Part of a small language model's weights.
Size: 10 layers, 5 heads of 64, vocabulary 8192, 17.3M parameters.
Training: 818M tokens, 3431 steps.
Each number is 128 + 24 x the weight over its row's rms, rounded and kept within 0 to 255. Layers, rows and columns count from 0. Numbers have three digits each. The size before them is the row's rms in percent of the matrix's.

# layer 7 MLP gate, 832x320, rms 0.0405, rows 103-174, columns 128-191
096:157141088135122148120145141137108102057120067158166108142127101131152156114101146070152103149150095143106097160134159145111121169124137126083126148139159111159141108123152162086162151109152075
103:112095157127125133088164130120119120154120134052143145107117140111142161155090091157157172137152145136117127164116144150134114121114137127076162101117147109120169133140106165136123137120108181
102:148142162152159156165128135140138125139128142157155156139128149133156131106164168148081100116130097103149121109133107134127121133176124174121132101139111186181117121146159122114108082132145117
100:149163138159145125174100145152171150110118115106108135140115119133147192094138098117118104154140131097086120155155159110100188141134141115122121150128167140135100133127089105118130124154184125
101:103136140122138097154120145118105090119142131084102098117105121152191125144183127124147094153158090160103109090095127145094114097074140099132103155126142132177152128127182135129161109119086157
099:116138144112133107131099108129104138134169093123069109116119173087112141111116139120171150110129125125126124104149117114088132111159095113146101129110132138082117111155087155133146133158153153
104:111125146148149130128108098086144155103153127075119131167111135120146130079107156143161126091107115129110145115105135128135147099112101113112157074119087103143139130123126091078112137163094179
100:101124112112117098103132129087115135124114118120098136142109150083133121108148110129131120129155121088131155156128091152123142059119116130073121140121079127140143142124154148123091097108144117
101:077140116086134078148091131117119129161134149124087095094143124104129124158079125161109164105095141138149096131150168179116122104157153107125108129176113117094094102128142133141127095163106130
098:137158143117110165171155101119131140101161125136166142156156141068132131101142144127121163137133071183119138104109130147143149080122130141122167130126108116138123098094089150087135090130108113
104:152132151146155135100125151127108130074091131131157092138149124116058131155151114094115109132177137139135127131147100134129187081136114161133094112087121089119065128154115143163148112161149139
102:141148112080163134130099140097154117147146138139106151166133136137142079129123072138122127093154139112146156142125135107131100099149185132110170090120108149086157120159155122098119090145141144
105:161148121156143142131197133124085172121154110119158126103153124144129152129101138144140129121112135108078139122139150118143161124128106113107097121108143114103128099119146155179165157073115117
105:156152117106125139171118127096098116159141084106090084116091144144132156135137110137154134146159155145110099158134179148107147108139095129102150116112146154123124109106146145140056130127160149
102:117117130133154122142111098085091109110101138135118124150162100129172141118162145134128110122137140144118146154098142151120150111174190144138101119167162132089090149132148123125157152138132097
101:086127127088123172132134110114126115157091140131184152152125142123147145158138173118115067185156079129125130121106140153102133106150102147144109143160171104117162100145156111125126115148110112
102:171093118124123152110133118121131109134144141116106086139160131123110147148127126133173115095105137146139118135115105100098085088136072126137109163156116083123130138146101138139087158120127130
104:191098088085126134147151126102157143144099127148158133155159128119146165132125171106130101125133153131163107125075124113165105140117146135138129116160123113141097080138122113138145170113081129
098:139176120116100133153103133140155123124134139139151121115090115081109107099081108103089127127133117115113145151097130174158094107152134133182124168106114100143163105129146161131149082140125107
097:080180120147145117095142083100125075130151113119100120134144164144171162142129143111094117131169150113124127115101147122144116135152165146177147169169146125110103109134136135134092126153127160
098:132142106134192104176097082129146147160141143146123134122131144136128139127136124117131103114141181082115091105091138160122113105152147104117122163153064104067140110165114102128138122125099173
104:155121122138111139121133208136119103127122123084151120164091135117134048113078125118179152123165152080133112133146100135122099166135162118117130149158154144137139154067103131141121120110166160
106:142143104121148127097148092081111149098139113108146152136140113107108101139118154144113146121098113117132152089146134120129119103154064143099113108108096119119175115117116103160114144104145145
099:113133128074167144100085136111121133085074170128140145133116130123133104108156107148118182158139123122103113166109116131108143129126115137144096130133127151120104110149151116138144163159185154
103:098147116133110149109141085128131116159137134121139132131138110166144103110119116119112137109109167126124145127113107104135074127122103121136110115135128130102135099110122114123119143134093148
102:106131169058134165134132105120141129154121174104106147148163114144103100119101136147120152115117124175131128112123119178115131134132107108081118125145119142128172150136136171157125165106117102
104:097078147165125120081077157108116117102140161124119088112124147102127146128165140141098114109154122116143105099150120135113073162136123172109094161136108102145103109162156126113116111157113108
108:105115110172122176143142155168154108112116139131128158130145091139081094096127129167129126124158111099119150096157111144148082114139109090103124124137146143108148124118133116155108143107148111
097:153137145128155071133092122102108163144159144142113132111145100087130116110130139116098092096132142098128127149115151116126120119110147130113169114132063170126124108124098112117178119119111115
101:133125139135090118136129167118119109111153095100163114155151156121156111121139098103089133162139163099087114098114108139160111117106164123163076123115134104100129088132138120126153112112122142
099:153156175138126134180097115112122143143122104119100123114184142123133086132102114090147125128149150097088122156114111093134101114141082112083178084139138188141152126133117112145154095110159139
097:105121117104119101155130124153092133130126128119100169120131142118122130116161105145127129116132140169093125174095149177104139151120130158113100157082170106132112141136122104108090102124043124
102:143141112096160129114101103168132125131171098095149104079074191132121141118078153136142099167116150142122145114130127123140090137167145102163111137149138138094095171135122101149132164131085105
103:130187109098162118108173132166091140111140135131114122078101171101144124143140095157096147139156104169099159110117131093139114113131137084121152172132122135119116116145108124123112113132143143
099:118126115133130128099137131140140140106089134147142120148131129091087131129110145087134138105143151107107110083126106109096220135131096107123122087120113145134112132104159133124158118125171130
100:082121178106112138168129108125140134139072124146137163134117107124166141105092143171109108131133097130173167143126150128153138119167170094105147126120126076184129050115101126073148123142140113
101:127130140096156125075116117082121124097149137153166175092097125102106107116084159124136138152103101151166111131173164121131120111130157096113104116131104118113146122122116095160087144130160102
106:165131115140150144062119158105122110149090146122161131150109168116184099146143115134102106089110124156131144124149114146091158138154137167144141103120110109130132172154147156186064121149111102
096:118100089109138114127126103105118184163079150135156089113149126148143136142110146112066104132176114112129135155152113128103153157116152136115129081123125127157124148102109115085125153131107124
104:113141165113154113153138093103141136142160154143112149163143148137158136154141102116172143064171084123111091148137105098151117071132113127099144088083133119139149139133142138129142099138082115
098:114110120122087084144098178114113119118139099101170080182136169100140141128112082142126132139120086090131127182134131115101071095176138139093149114112137091154104115126183124139141115096091163
105:158141146151134162130099128115123114163096102134121100131137134119093112120138126150170124153116129141138101058159118138110137133127134133093114139121089137142084116162120131080181101152081168
104:139119150149165103136131136139164130122175118124127086112113143140147137106133193149085084136120116133175091107156150141118108102126163152114084109118144158154130153161118157110101135135113141
106:112134116130115081090107136146154132140142090142126139125121160148153151121108149166109139160095119152119134119123109117114153137151142152125112128131151112106112114136097127137137163109137140
101:115120169120134173157126117130080120092125173141114151136120149108113127124125115145139144162149079111140138140122116115135145155159103136122106126135162072086132126147108145124097121127150099
106:136103144108129187064165145163132139160127163175185129145106145102133167119106121164143116168128120155117159168140143141143154135111145106130127121108140158136110071089127169122122088123128100
100:135118132154144096145121143114131121078131163092139140134066141159124120180103139139131097115091122118114132110180118117125123107127150132130126124132165132130152109173161125076112132137128127
099:166142152154127109135096097146133155123162094109112106125121124094119130130137054149116137126142121113124155117110099116125133144127080119151097142110136116103151098114113121075161133126119122
104:111100133126098136152131137098137169118114172125111108155142170141111136129140102181103126122162126148109112122098125152112122154155119136109094120103138138151117134145123131132186125099101118
096:091098167096148160096164136180092140153110112192132151083160161131122166112102098183165114157068096085144138110140125116162135112124110136161137157087146122128130106128141173136065096088113120
096:124130150110150101134153145126176129113112132167124150128131128087150135131118109172121172133120175115137119138143112114139085104174129124137136098140134152101137155134163152159160124137100094
100:148092072131155112085156177158167134153139100102162121105125132182100145127106173128178089130090117135147105118173143118113095155067119095123115116143106146092141121093125110180124113100147135
089:126133135113146127118132128093123145098166095108174118124092159112108100117128116102131124124115142145133110162131117141139135121123092156132132160150118167129079124083116141139172128148116146
103:162129134143130089161117153093140131108143138093152166131109141099073180151127159177104118101103183123145132118142114152155133115156112182132142145130175129096108113140112127144113112115136104
099:119138144137124100131102081094144079119130121183092109119138109144088108117120082111112126135154147118117092109133104125100120142116124147154117147133120119119100093165137127109131059167122127
101:111121107112104126110154168131127163069144162124127159072158136128128092113121126039140142134092118131125150090092124124094147124129158085160161099183169143155147108115128078119122085137129132
097:150151093112083131103180128143125149100172122150163167122129135117134164110152157122141146072108156152116143173142109136112129131192170107124172138135137128134139126120106142130165135153156130
094:096125150142136162125137101100114094125135132145147185121137136128115121177093148137117110144123084144111110124093093098148117091121131136086137169152139161110131172146141100084132086059134111
094:119159154128163131146091101146100116092128121086115177147155136137164152104153147086106143139108118167128141084132114139065114138120110167077108185159132149110119152151153163137148092170143149
100:146109119138155156091168109120117141104188110125098146127151131116069155102145144115130090132171144142096178100126140178142151132090123127156149150134092146139118107124120096117143104146118135
104:122127082124111083161132058144119120143134133122153090092144143156106092134121116118130107117114120108167105116125133144088111134111094125134128108126155142121165144110094156142139125158149112
102:189130123088161117119132146148097120129137165127085114140122148136122134136150151150083107144109107121163160159108124192121149157152121126163091082126138171102124127151116107123141152124153160
099:135147171119089147121146146104161109133084119106108123151130083175120125158114141129109126123135113130138162157085123117108103128091102133121116145104121122124192139136106131161150162143128130
099:110135149137102141169121136095164132116111141140123109098097134100105113143089128114119094119152165131107123122135160146084110076120140160121141146150157104135135139097144107123136127150150097
093:127134158163140139122111163133088127115141073113098140133153138113121112126144113145127138118158102099070092153164136127126075157144147155146126132121109130129125107065089147132136125189119150
104:091132131104138108112146115127079132143082144109125167124111119134128123144143122135132128156118138127124134122136116101158129176215101132091153144110114116087117097098100154135116145135118123
098:134107179129171131104116139135109167081101105126098140143101163106153142106150118130134132115135144120122125104122111128152120086105155169097109108112126105122090113131134112119177144142126116
096:073110097102137147152157125142153139109124143097113137145107145130119156187095136130132158097146099110151144107112120126133138098121151149075147091144134081123105112121153123111143147095152105
097:095143157147150104105123142118158126114120106112122117121100130110155124113194124138127185105105132150137124114148119137102149106171173160112131130113164144110100101138144201105110141151136134
105:130125124110185128113173116140165131103144106094101087135107151122114107135092123143146105138131125125152131106097164184142126107112122140103115133124123116115115137167130138105107124139136138
099:096141125107146093137069176115138129118178116151083124151152198133124116128121116095109124109118158131147119115114124090120124140144077059133134153123149115135118158141157146117150179123130129
097:100134118121110164110127118104143136121148116111133112100120171102126152127135112095097114131081165189118156142126119136116125117141127143102159120133190157152146106112110122118082109177086117
# layer 7 MLP up, 832x320, rms 0.0419, rows 103-173, columns 128-191
099:174134129187154161141088157073143111127114116101130129134134075125126109117142116115125155104147114127131104115065171100125118183158118161144132133126114109067160133166106145168127160141120106
104:105102158149143111117152135123087166141165134129127122112132137150144159121135130153116152089139141132110140132094136130121138132132118126119142117113119128101167139098094129111092164096103148
106:128106182166141121120126118128117149118146119151164121148131129125108137116162144117162140101136144116141120099128086089117102144126122128134112123124119174149139139128123101117199132143124107
103:160140122144139129094138188166139122161131087132146117164122109149129137112091152165153152109141078115089088093103138150156130152116115137144146088098122135117110074118150116101116156127116144
097:107142133129118107142125103115144103148103116174112125102110083152133116160134106163117151138131131127121122132156149150132191131127130147148137117109105113103137105118150165137167099112130123
096:113132136155150094136102156134096133115105044128109095121167113125138149143084120103188140121125120084089119115102119108135118106095118125172136124121122116115154117094144142097113142116110129
106:135106161153155126155158070129125110116122183134135118111136141144108054172136130145129163093070159144121102110101146108123173132115107110160106153106156151138142137114154115138138153121160111
104:125107155128120122155173127150150124153121122137117143121131124106140118105120129088099163097143167100113104133123086159146108070114132124138142160091081100174174118175164149152083109134176118
099:144119129118098144091142141149136139108134130164145101102169117116130154087135097154167124136133090108106065133095119114171120157119110127136107047142123178150098114115119104082147109104116166
097:119110107135113176138117129139143110116136102115133110151132157065120106161135118128120129084179124114089145144130104141107114083098111158189118130147137108148128143118127129158100112142141171
102:120151167129146138120122117145147148141145165196153138128095126122127151105115113131102113080164138147134145154118119137162162145127098115095153130097122148148132137109124141139114085154147114
106:155131121103116182168084166147138156147135117147152146174163115108148119127160091117184113116106145073072106091152108160163137166105130115096111151120145122147117129109114141183113144151134108
102:172148125132155145114130096161055145118113151128111151149154151172108119132161142114085104113105150173104143105128092094097126110130128136128115160120105155094133133100197144144151120076143168
100:147156135119128153109165162067146127125146130137151095148132120161152085121194142191139129096145151170101103152122111152147136131129125095130128131101125106162138096136092091126100107129133082
100:144150146157103123125100121117117109137143108120143117139138139161134082142125164161145136074144146158093129131148134142121120091172160151161160093132061121157115133129118148149151162166133086
104:115140145137152111173091128113141155151082116136140104126140125160132166115132120144115131160114106113144151143108113128124138106117098145146118162131096168138125104094177125158105134125087129
094:096124117145103141153102127147193099108112190079122155112166124135173157109133131120122143127105110117108121110099121136144140119120128122124138102148130119163135094124133137137146123161173107
106:082118151137123130118132175104112135134121096136153147148086150123101127101073100158165148137122127147108148082168132143141109126151130130150112110186123154136135145134123150106143088117166153
095:109063123135136144134177152126130110117151088130110079152148131144167139132162110111116128137111131142106126099119133133086131133169133107079124098129119140123114120134117126153139167105103118
099:156140137167104111093135150154136144140105131135137173106122107088135120095151164146091145119068137135145148116109149159094141068098161104104164109085157170155085122079138086152130095092088124
101:137137123105127107130140149108129141133198113116147154140169130125122128087130128099137120176077085154132082113133147183084129152109144076093138137087097156132176160150194096148154138127116123
106:140112139130133094090113158133116112173123113122111153129100122140137120114104078138126096116135134124135138117158109096149123154126144135075116122118142129098129109103096153102156116161124127
105:139138163099136120116104130121107106135145168133098157127144125118158124117140106149188196125121142134138146180109153089148136116089159123103144189126149136114128136153137146100093121153118124
094:118103137130113166115119117098134099088127125114122166109145121108163097135108136132146134098152152089150097162121114093130149095094121098149124152172111148144095142149065076148095127148167100
108:138129093147151119130128152157135125091131116115123145136136161156138097135096105128172103119096104090088115107145122153115096079102138120114146164127128133119131153129118113162161142112126092
104:114127143114130092129163127119128156145118131167072159179094120155133115139121158141120089103129130157153133114116137159137168107119128137074159143091147128132098116140142142135143145133180127
102:158158131109136130116156117144141122166141099159135135164097155147134088137117133144141096140121132128129158134158106126148149119055111155064119083100147132144136088157152119127128118089110088
104:136177098156131161107149144081124130102112104090159143144127158151169117159126129163134048123178108116112109072155129144136130122135114121182097146161103135094133136136144150115127139098138155
096:100154114135133082133113111112172153105129121171132111090154098145128119139141128117138104126132088117133175142116107113130154166100098138141129147121139133190139093115140126127107174132114122
094:141119109132130147114148145159184150141157154127140149183108133129117152113106152101125119120121103163099081141116136138107124096137085135102185105144117123137131175132123121103120129151074138
101:152155127137100103097131173147111105150110085117121090136098142102108129119162129131148080129151109100151134166213144162132136158125172133165151113159103121154132134126078115129173120165146106
101:140113127128103152101181128099199162112136117130157105107148098160137148133130085125110114129135085115139181109119109166132162137105165123119131100150163113134141161145116152091159164081168104
101:134126133159103120130171128139117136164127093147119152120117133153140153115129128118161162139169151139087129106131094126130110112107091110126134134117132105130168178145141081116132112096127141
098:118159102156132138174191127093098089170121106145118119126115114168105119104089140128139137138166156130139133146134157131149148141098136140088115132114140127147145142114104123129121122102155130
098:095094161128106105130126084094125137138079146136096108120103128132112093110120120166159160164122129112154116115132108127093170116127103101149147109148133138095143099118082140131109122140099122
098:135102125113056114102163148123118092141143113130110169155108119112165112136125157100109163144117108135123164171125115136149144132108107153144155121160103166138181149113130101138148113125158120
100:194162167127125116172135115141087091182132144135134128101118150112134149106169124167145137133138067105106132099137129126149104091133079099167160107130136117087174141104146150167133142104134163
107:075176141157145179125148155107122130147099172101118107162099117134143140112129130139136149133105102116147147157119138139171133132152142124127155154137130117114110123092156113142136122105138115
096:156158135093128143130110144153131140127151165098112143118035104124148068156151128144132110109117130116129148135114142086119154138131148110106142169149129117099103101162133159125137140131084094
105:139090166167118120137108156120133132136136145108116096146105128108110148104119138145125158112116092135184177121146134109092126110138187123127127098131125171091154120134145114129088110147149178
099:097136129157156091166086104183148165103131098121093130101134132137103139133162135129161163090157099176127174149125143161083131140126155121137115138125135129148110131128153127088143106130122142
102:110098140124085136129119094121120115132188135123110128132144136115100154114115103110115114150151188084124158157105114133129151128162110122137142100108094151136128117128105105150111137129125117
101:133105120121099158119115152110119142086112121115152122104141080139164141085136126156114110108132123098114100137125148146148144142154110177102127131126078143130115129124153109183135113134163131
096:116086118136088144061127119120112147087083119131152153154118169110116155117136127097140138120190148167096140138142151166165168147101162114099147135105129173177142096154116144172111149154144117
101:104130093126118137138170094130089135083088165128123160118156081107111173148117108096141157109101121115148156147124148111161111155134184115129189127156107127099120123135162145110158141149148151
103:100130184145146118114089098088129131142155160117099169096116129138143098116113129130156130166165113142181118119122093135109099164145124081087149141130143079148121120126127152147148085094123127
100:110135146111157153138138115104135169120087135131072112128137113103137124108105118132149175150161100136143137139140145137168137131112138166121132113132129104154121126159153170113139151104107091
098:121101173131168132139111124118142147189122163146109108142097135154113110114104123143122172136136125154077135159116141144127140115099139158080117107148160159076150156134152120133128133138146125
100:124130156114111151128151127135122168161161135134113118123172124151139160132154072136116098165120144148122100088123139108131155148190122159108113128134179100150128154121114134188117104175146070
099:128128139119155124155184114098145108158143142099080090129135058157156113144143122143137143065151137120109148131130161097087144121112134162121154149125125141124146118149121143148159154138147105
099:150101122120100116128116140146130089104147142103164152158116160131119158124116155091131082149162122145118125115157104103187158122103131113157172143167104126120145146112097146127117097129121130
098:125092107155101124126148135151148129076099114104155181111158118203099112126122098150147150108141109107153157166086148112108100109139136102112126108132122110171124168101131146105102129143150137
100:096111136114164126133137100142105109146082061145109131094103073109127134143156143148130144117159094098141145109139163167143105162131134106095128167148110138127089114172165158131131131110155122
102:118117109165137148091100169130153133145165136114121143134133129126111130087116122148096169156119152180111114099124082091126161129126087135146151086134148122183144135119161091136103102149105133
105:094159135107125113139111100105134140164119096108140135161159113082102111167130117149115132137109131109173130112067124103128121106108110149173143123118145172171120116102180186123101129118126169
103:114068149121125111151129144130147142157087113098167127103097137128070085119143141116093114134146139145116097096134139133138116119110123115124135102129158125123151158093135134151120126131101174
098:192130111112139127123119135142134118102158113142119120105127112172148145138144125152147075112115183144138165125115123117082102140149144134090124115121120139124092163126100094099158135132121152
094:109143135130107114168133146128117140119168155177144135124135143092124106143092078154147130114185139144194059145114120078159122145150119130138137147124132130103069142147115130124147149119118109
097:065121134184154129111109152109107121143123123152162138092139112128135119131143162145140151136113133141159101129120104114118139138115154132149133122147097101131145157128108137132111133125153146
098:104136108140099106157125116148133098179147157153146127097126098134131123092106102159131148150043084127127111181129145103097081157138140105144140132146110122107147187122070159134119162107169153
108:165183189113160111128149177110157163101126149139142136155129120138140143125095124118114093174156116103073142124138119132143177100126170160108118125144109115144136115130111139095135160103130127
105:138127108159127146144122138089121131106196111122069109114129109129131109091118102115138105101169151123170176106102118149163103142142146114129111114123132132168132108127153102062086145141099133
097:114089115125140131077118106123120137148107161111125121153108156090129123129132093125098094097112147154092138111152117129110151135150114076150101150126141100173146101137139137130138161113136104
105:135154128149137105117101112108145134099122106140144182133163112114126154148097105137094115093123106155142143154123133116103118115117110149127108134105125113148102127156092160136109152105144129
117:104122139121122125173137099103131146114113153145118149156111132132121135108131113119157143159185132152134141171094148139119123078123123091110152087151142122104108070119115131158129071161158121
101:129104114133130118155099140123150172111119105111118103102122117086152109149116152138107109132165116148121126133118121154137161088094105090151127088161125153138115130144115143153123130106139161
092:104149087135118165101074144077121108152112086139114148136124153096146154143108123116177148128118121119170123092173143130144087142101144137090110120149133104139138104114096151133139110065158175
098:160143121113132157153116112124137101120135103120097106138150112145090147112088137162159109114152109190120164162131110120142086125164128117158170092140115130109160120123124106119193140106091146
099:119109157104161157109144108138101094146083137143113140146128135122131129126156105141127136147132099144128162147144100130112134101114108137167118110103082157110130138129143112141169144134152144
103:072107182124099136140121151131158137149103118169119099143171125114100094174170126097127142146132076117112122143173110145122140132124115114124141153121137116139144151115131104114142094120188121
095:056141140140160127124098156133105113122124102151093153140169138182131123110165155118094106132167104112138122101118120133137105109107150150132151105128123160178105122151147108149152144128155151
# layer 7 MLP down (transposed), 832x320, rms 0.0413, rows 103-173, columns 128-191
099:138107130134110131119142138175124101087144096101153103150106060132137101136135100101156090148152109149136158164090117119122156156120141120085145173139135110130182125194165156113161164107113111
106:132080062103144134110115085112097144108127132112138117114110099160124138138101112143130142141158127168160110137095060125135140096124166141134139114122133156133140126148109139124169151136139083
103:121091137121126131111132114109136158112130170130147139072155134083175169123109128147196164173102159155169116124123124101177112140087120117086131125124098120113117136149149083144093198079110119
108:180161124159119132099122130166165145151179129139139129149133123141121119148143109167131138112141154100164131129132152116164132105138127116110165082111161113129114131158154141124113155157161103
101:145107115117165103131091114128073098132106125106093118155119151135110145115149146155104135133105149149078080090148139166116162085119085140149104128157141127123126103114155168123117176088096132
102:130138122127134127085133127117145142117173120107087111125115154119129129107170164133118135136132113098164076096144117129103102115159169109108060156132140099107134124145106147118164126097185118
104:104134110143127153088169130124127098127123169127084122128122102141143120131129115109136168150094099142168122117118118149107151131155117169114121138089118131155103146106089101157114125122141124
105:135156120141144155150110124104154102135122072109196129120154115137113150176123110142158109136160161114151151134139117146146127146111145105141139140124131131096076105106135151107133099133126115
091:131171112142150100102109120141077126089148180123096131108141137141144130101120117167116081115109154172103146131107143158173148079133117121124093100108138087147128111156129165153144171122117152
095:126111127151182107101117130114098096121159150125146103156149116164111114113136153140127176108148140113124149102122147106123122156138133073114150106117076120149115108127111139099165105156111138
106:147120123150138098145106125127131157098128145119115159121100100110119136112116131133117133083112124145142127124172113144115143105168140144136176150101170165153120165138101099112127147122103129
105:105142117117141149182143163117174143142134160199125138139126121174074136078135143134163138122122121162126132154131139124115150130157160095125047168113127098094145128132081145172117107140153114
102:103134158137119162105126137098119131145128125133154098136120104129126135129127101143143094129107125156108148171121116122114168127115148110118141093152130145132106098128174169098144112123143167
101:147100180098117133137123121121138159166140172153108117128143116149152137132143161088116115092141130142156096162154184134136068137177152141115109108122182147131107128176147112174110164115123123
098:070130136101146123085100147133092108135082123118126101130176138164140137141159072114155147142182144148146128118150063161125156135129114170136102167060120132147111101138159142098132186124152069
106:123114155092115167141098149149133119167079117102126078123147092123107097133125079123127135092158109125141156126129130133110099146125161113115143161114115104114126163157143148158102135186143192
100:125147167128139091133132131128132149096117106150168150135156096148127119131127152150129088105152141110144141165138142084143134130166075152086110125152141113125132085103120128156082119140126147
089:101169136113093071101105125089162139093144136123166101117118159109143091098128161094135149136124144153146128126114120141110135175179111124113152122114109108077120135161128160108100124135135120
081:127156136190155100133157107115138123136149119165093149106105120129157145137130125136129078154161122128147146148155119088137131106133099118146117172108152091098167129108141148075130095129148077
097:102139143116140125142120138151097146161078176132099121117135131093121149141171127083146079137122117074131064155135100113088100134156124098132143108141110118080134129120151141110128117107123158
101:148175133157157148163166086120132128167156137102163097150104121126181099184174138143129164143076113138103095154158148119133082137148130134148148118112115111142147112120132132130178116129113100
109:142136171127096094110141110144105127142138132112149067110154117132125145115109131139149095158084111120093130142130100080155128174092134133103148155123125124138140090145134115121124143155120129
101:119120122166143141127162148088155133119100178129129133119166122091140119121100132106126116140139136142109164137194129128136149111130133089168078152082131127158152110169106144152128155109139129
101:113123119071108143149130113076127150138164130115173158143124124153124150123139073091100164125087156126118136109123163150158110142150143058116127130141157125122166146164106159106128090143135125
104:174164161149133140170131157115130135113125138082101125135105120176134103101123107138101114135167146134119126088130128157181168107113073116093123097109143140127125167123126099130134159138144166
102:132094155085153161144109202137159146100166177152153153136138106137129134107116111200125103155127124118151131143133119144191116111130091114124146135096170131132160124102191115139155134151133118
105:050128097104099101152113114118126088095073136152125142120148104112121096124116101123125126101105144187108134089141135108157177137129130151113124109155116105132118117102117174110126125156083129
102:203118082124108106126168107158123087131130126109146139124093121137129178120114143099117139103128127132118131163104151136090104117130153138152117120155158105131090203101137131147131094121144149
102:128151080157146066117110097142157127137155166162148143156133188121104116079093095123125113148123126096137110129140165146136139101161100184121156098169120102128132134135101097127143103126129137
100:129104105153125098126120079120074152195120157125117091105156077123128131161131152063175106083135133106121111122079073127133138139108093120091119133166104081138113117108131128122140140131112129
104:091188132185138112102148107145176081100151119120123117122112115169092117114115095118124134133112123160062116097106102119107128125134107114120122110104133166121128158127111132156155125140129138
102:120121179088113137126178120118149112139133144157160103143160131108106104119148104156149106146106110083151123122125102135162154096135131137143138105138142124091121156153139109076144095137129129
096:124126161153125120133136141108140131140132138160108095156132104164109153160132132100141134120147192165107133146125153106151092092130109139125116118160110093177099134102123112181150088129105123
104:128150178119183148081103097138066121141149133140143093078119116121110136156154124151113151174096157127113128168149154107098111103126145101121172163141120122098105140102168149112138117157141150
094:205136121084073096146160130132135156112136142126119160146142090157126173145168150142149125128122130106152142155085109094138078103133146132173127136089123145144136134094145149129119124128105129
106:130136098127077149108130105146143072135101102102116168097104168147087126133117097148151184123150119098119102134161076151124128116118144117131163125061113138101100109163142130128122161105137159
102:113104136166111114094147123116112145116123116139148139139093103151125119107116177143151117133104112161158092144136148163089111163110126152159112154137125113105119129143160096123078133100126152
102:116081092167129112127119124091106128128135120169135154138117144125123139161134124121133105157140137076093098136101161132119113137141116112136111167138145110101112079115150140073095112107146171
102:112137134159105147150145136176127104126165118169124178112158159140125125137155116080119142125124161129111123150106201122123121148116140146149108137132123185150168124142183098137142127117122110
104:135181181126175072122138162139130143124130150146115088114122113125092158104123109134160140132141122104138133117139112144178159058070101164129131126120098159145154149177148132142076133154084137
098:142143113087106129128158119122146151098134121118133141079085158111101109102125125104143103134151134121124123116151101147135136144117115132124088138144138139084107132100117133076137124190130147
101:087128121122111120130138070097119119139087132058103124096120110143170140122147111091150123154153123113094110145087120121171113126171094163105117126132122138146141088116097138165127134154132056
088:100163140101101160133159157130145157107110091103160098140151115125105158116145121148113140143125140072098104109129140115130121119165141109126163132127089118132077167112128139156150124085110122
101:166151130109108094168118104105157177132117176133086128126112125123135093138107155182107162165136108148106114123129124134170083150122149083102136158076156147164177164131089112132108135134154112
104:157131108053106103148125124105131144085073119130153137136125141134106147106149110083146103147113147133104114154142092185154148144147109143116103143176137142118141161129106138115119117098191136
106:156153158132150083110124165146093133130127092077117127106151159096161073154127095135095127090157161154186118078147141141158137144119139128121160109145147083120127140094136149151077126168134092
097:105121128169167138117152116108139138123129144143187124169124140149150124164124100124153092120138152126132132121157111126115127198109138120074102123112160116136123146121136118136159101161151122
104:124104148130153146168108117154127137065121146136180091070087074146156104106152105174137157081140097103127102130098096139108174116054145131166147129077149155084160136115106129131124139122126166
100:142169067167143118174143099141160131072137166148108098122150141150120159103153178116147157129111147128097147156203117141136131149128118112134115098169149124108135106123127137110162134144095154
100:165144123093080103101135099101091151125179135143184154138121123156117133112085115162159130128090146108171104132142120144137175152078144133130146117104066123133090125094079131153118093135104141
097:166134168124141102133074161137101149142145131146154130122139164129097133142115163121169154125140143140126128114143144082147173103142142125103117143141092130125159143132110121109123099099130094
099:099142134100157104142170080136126142082111125110138130109145128160118156126111139142119110144156169143128147127137131109144138165106116144146127103133187097158141116155139135122126145147126103
094:155124143117102073127120127195166127098140152129109127154090117140151111118140174142140119109164094152094159114117126142108135126098136116090158130082125114133149159167121138163149113150129125
103:162145106157146145148170136154098127088151106130130152142136148113089138081172099131148113148121199146112124124135161119138135155114126100100143121114163174143157126088098174166104126123085149
105:099164139109091141125173147148157120126139084103102160129176146085156121150142079126099102154170134129099120148149127124126103110129119105156153132144128160100156083148093136149097091119106151
102:082121142150148111105203148120122158105126096150110142138111156164139120137104125129105174137091121115117140167106158110098128114156126136098109068138098136119140200152129152167112169112141122
098:150160110145106138145116153099127116151156084101126179148089135125109133112129116123116153107109131114114143125114164136142106142155156135137156175131087109132107139088083127098136133129113122
087:140075100060113123137119127123110130104168119139102107134134099103115121105129148152123143152130173159130107103150119132146176111102137145152081072110095158110132172121081141167171137169137137
093:158158148175121153116144137129138135098149127077128149123136150116120106148148124134149165123120091111120104134160135104141132188124160101106179155152072072168133142160126146097111104116124152
102:149091142117118138120094108116129100133151156110155082122170087138115108119116094123113111130160103166139137137133104109124104139123103131117101091176119092116137098106145138138151178171156111
081:123137166131127118083140139117159144088142163069140134114125106136132137117130170088137143120128105116106104092093125120134157130153147121095131118086080152127136166136138164112090137155124155
100:094122113092144170118127119134113132138117097185159112120138181121116153144150096089103134104130134111143097125109118108124115130137149177163145116141096100123121127130130115139137102153116119
100:074091171172109166084112093117159111159152102112120139157089135133115115150128121130131124175123153149143170117120120142135099133133112094141104122142124101139142115152110117131161130121116105
107:104147141164076135141141132116082094120136125105144150146130101128152134138111063135150163132145147147132184113137086112133121126111132122082124107082150120116111144112147130170139127104130176
122:122138100137152132143147126154121158134081151128106105098120137134115139135157175179156114116115118165110149150119149145140102110127124089157144113171118144093116137129139165145140081160127183
085:112127144135117141119100093112081113103133148151112128127108092104138138104125137125108128171131146118151157121082129135150116057106095155084148063153144138118147169131119104137130120146122140
097:136101101098111150194121124134135148142162147128147107166121124153111120146114146136118135132134085124157134133133116171120135148145132067150210156106151131121159120071117104132121125140172162
105:130111160155131116156118153168180123111108084116139130115136098146152110099136146133143129145127120102115081112100123142106135133128164157114140112135171117135155114130161087165095122104098107
102:148087157098126164118143095093146132145112109111135163148135143117150162150142115132087133091180157140120166137086111139136088087149123141136105110162142127103132117160119137101200088081178173
106:154132139172072123145102121139122164112104121152142107126155134155104132132132127127108135122124115118156160160163126101112120090141123202146108134094113106133147086152089105191111049168117127
101:147114104140137171163132156126107124157124084120151170081110107170109158125167112166129081151162104108123132143138138156146089115166141182146103110135134144126102110154126146150118090129142138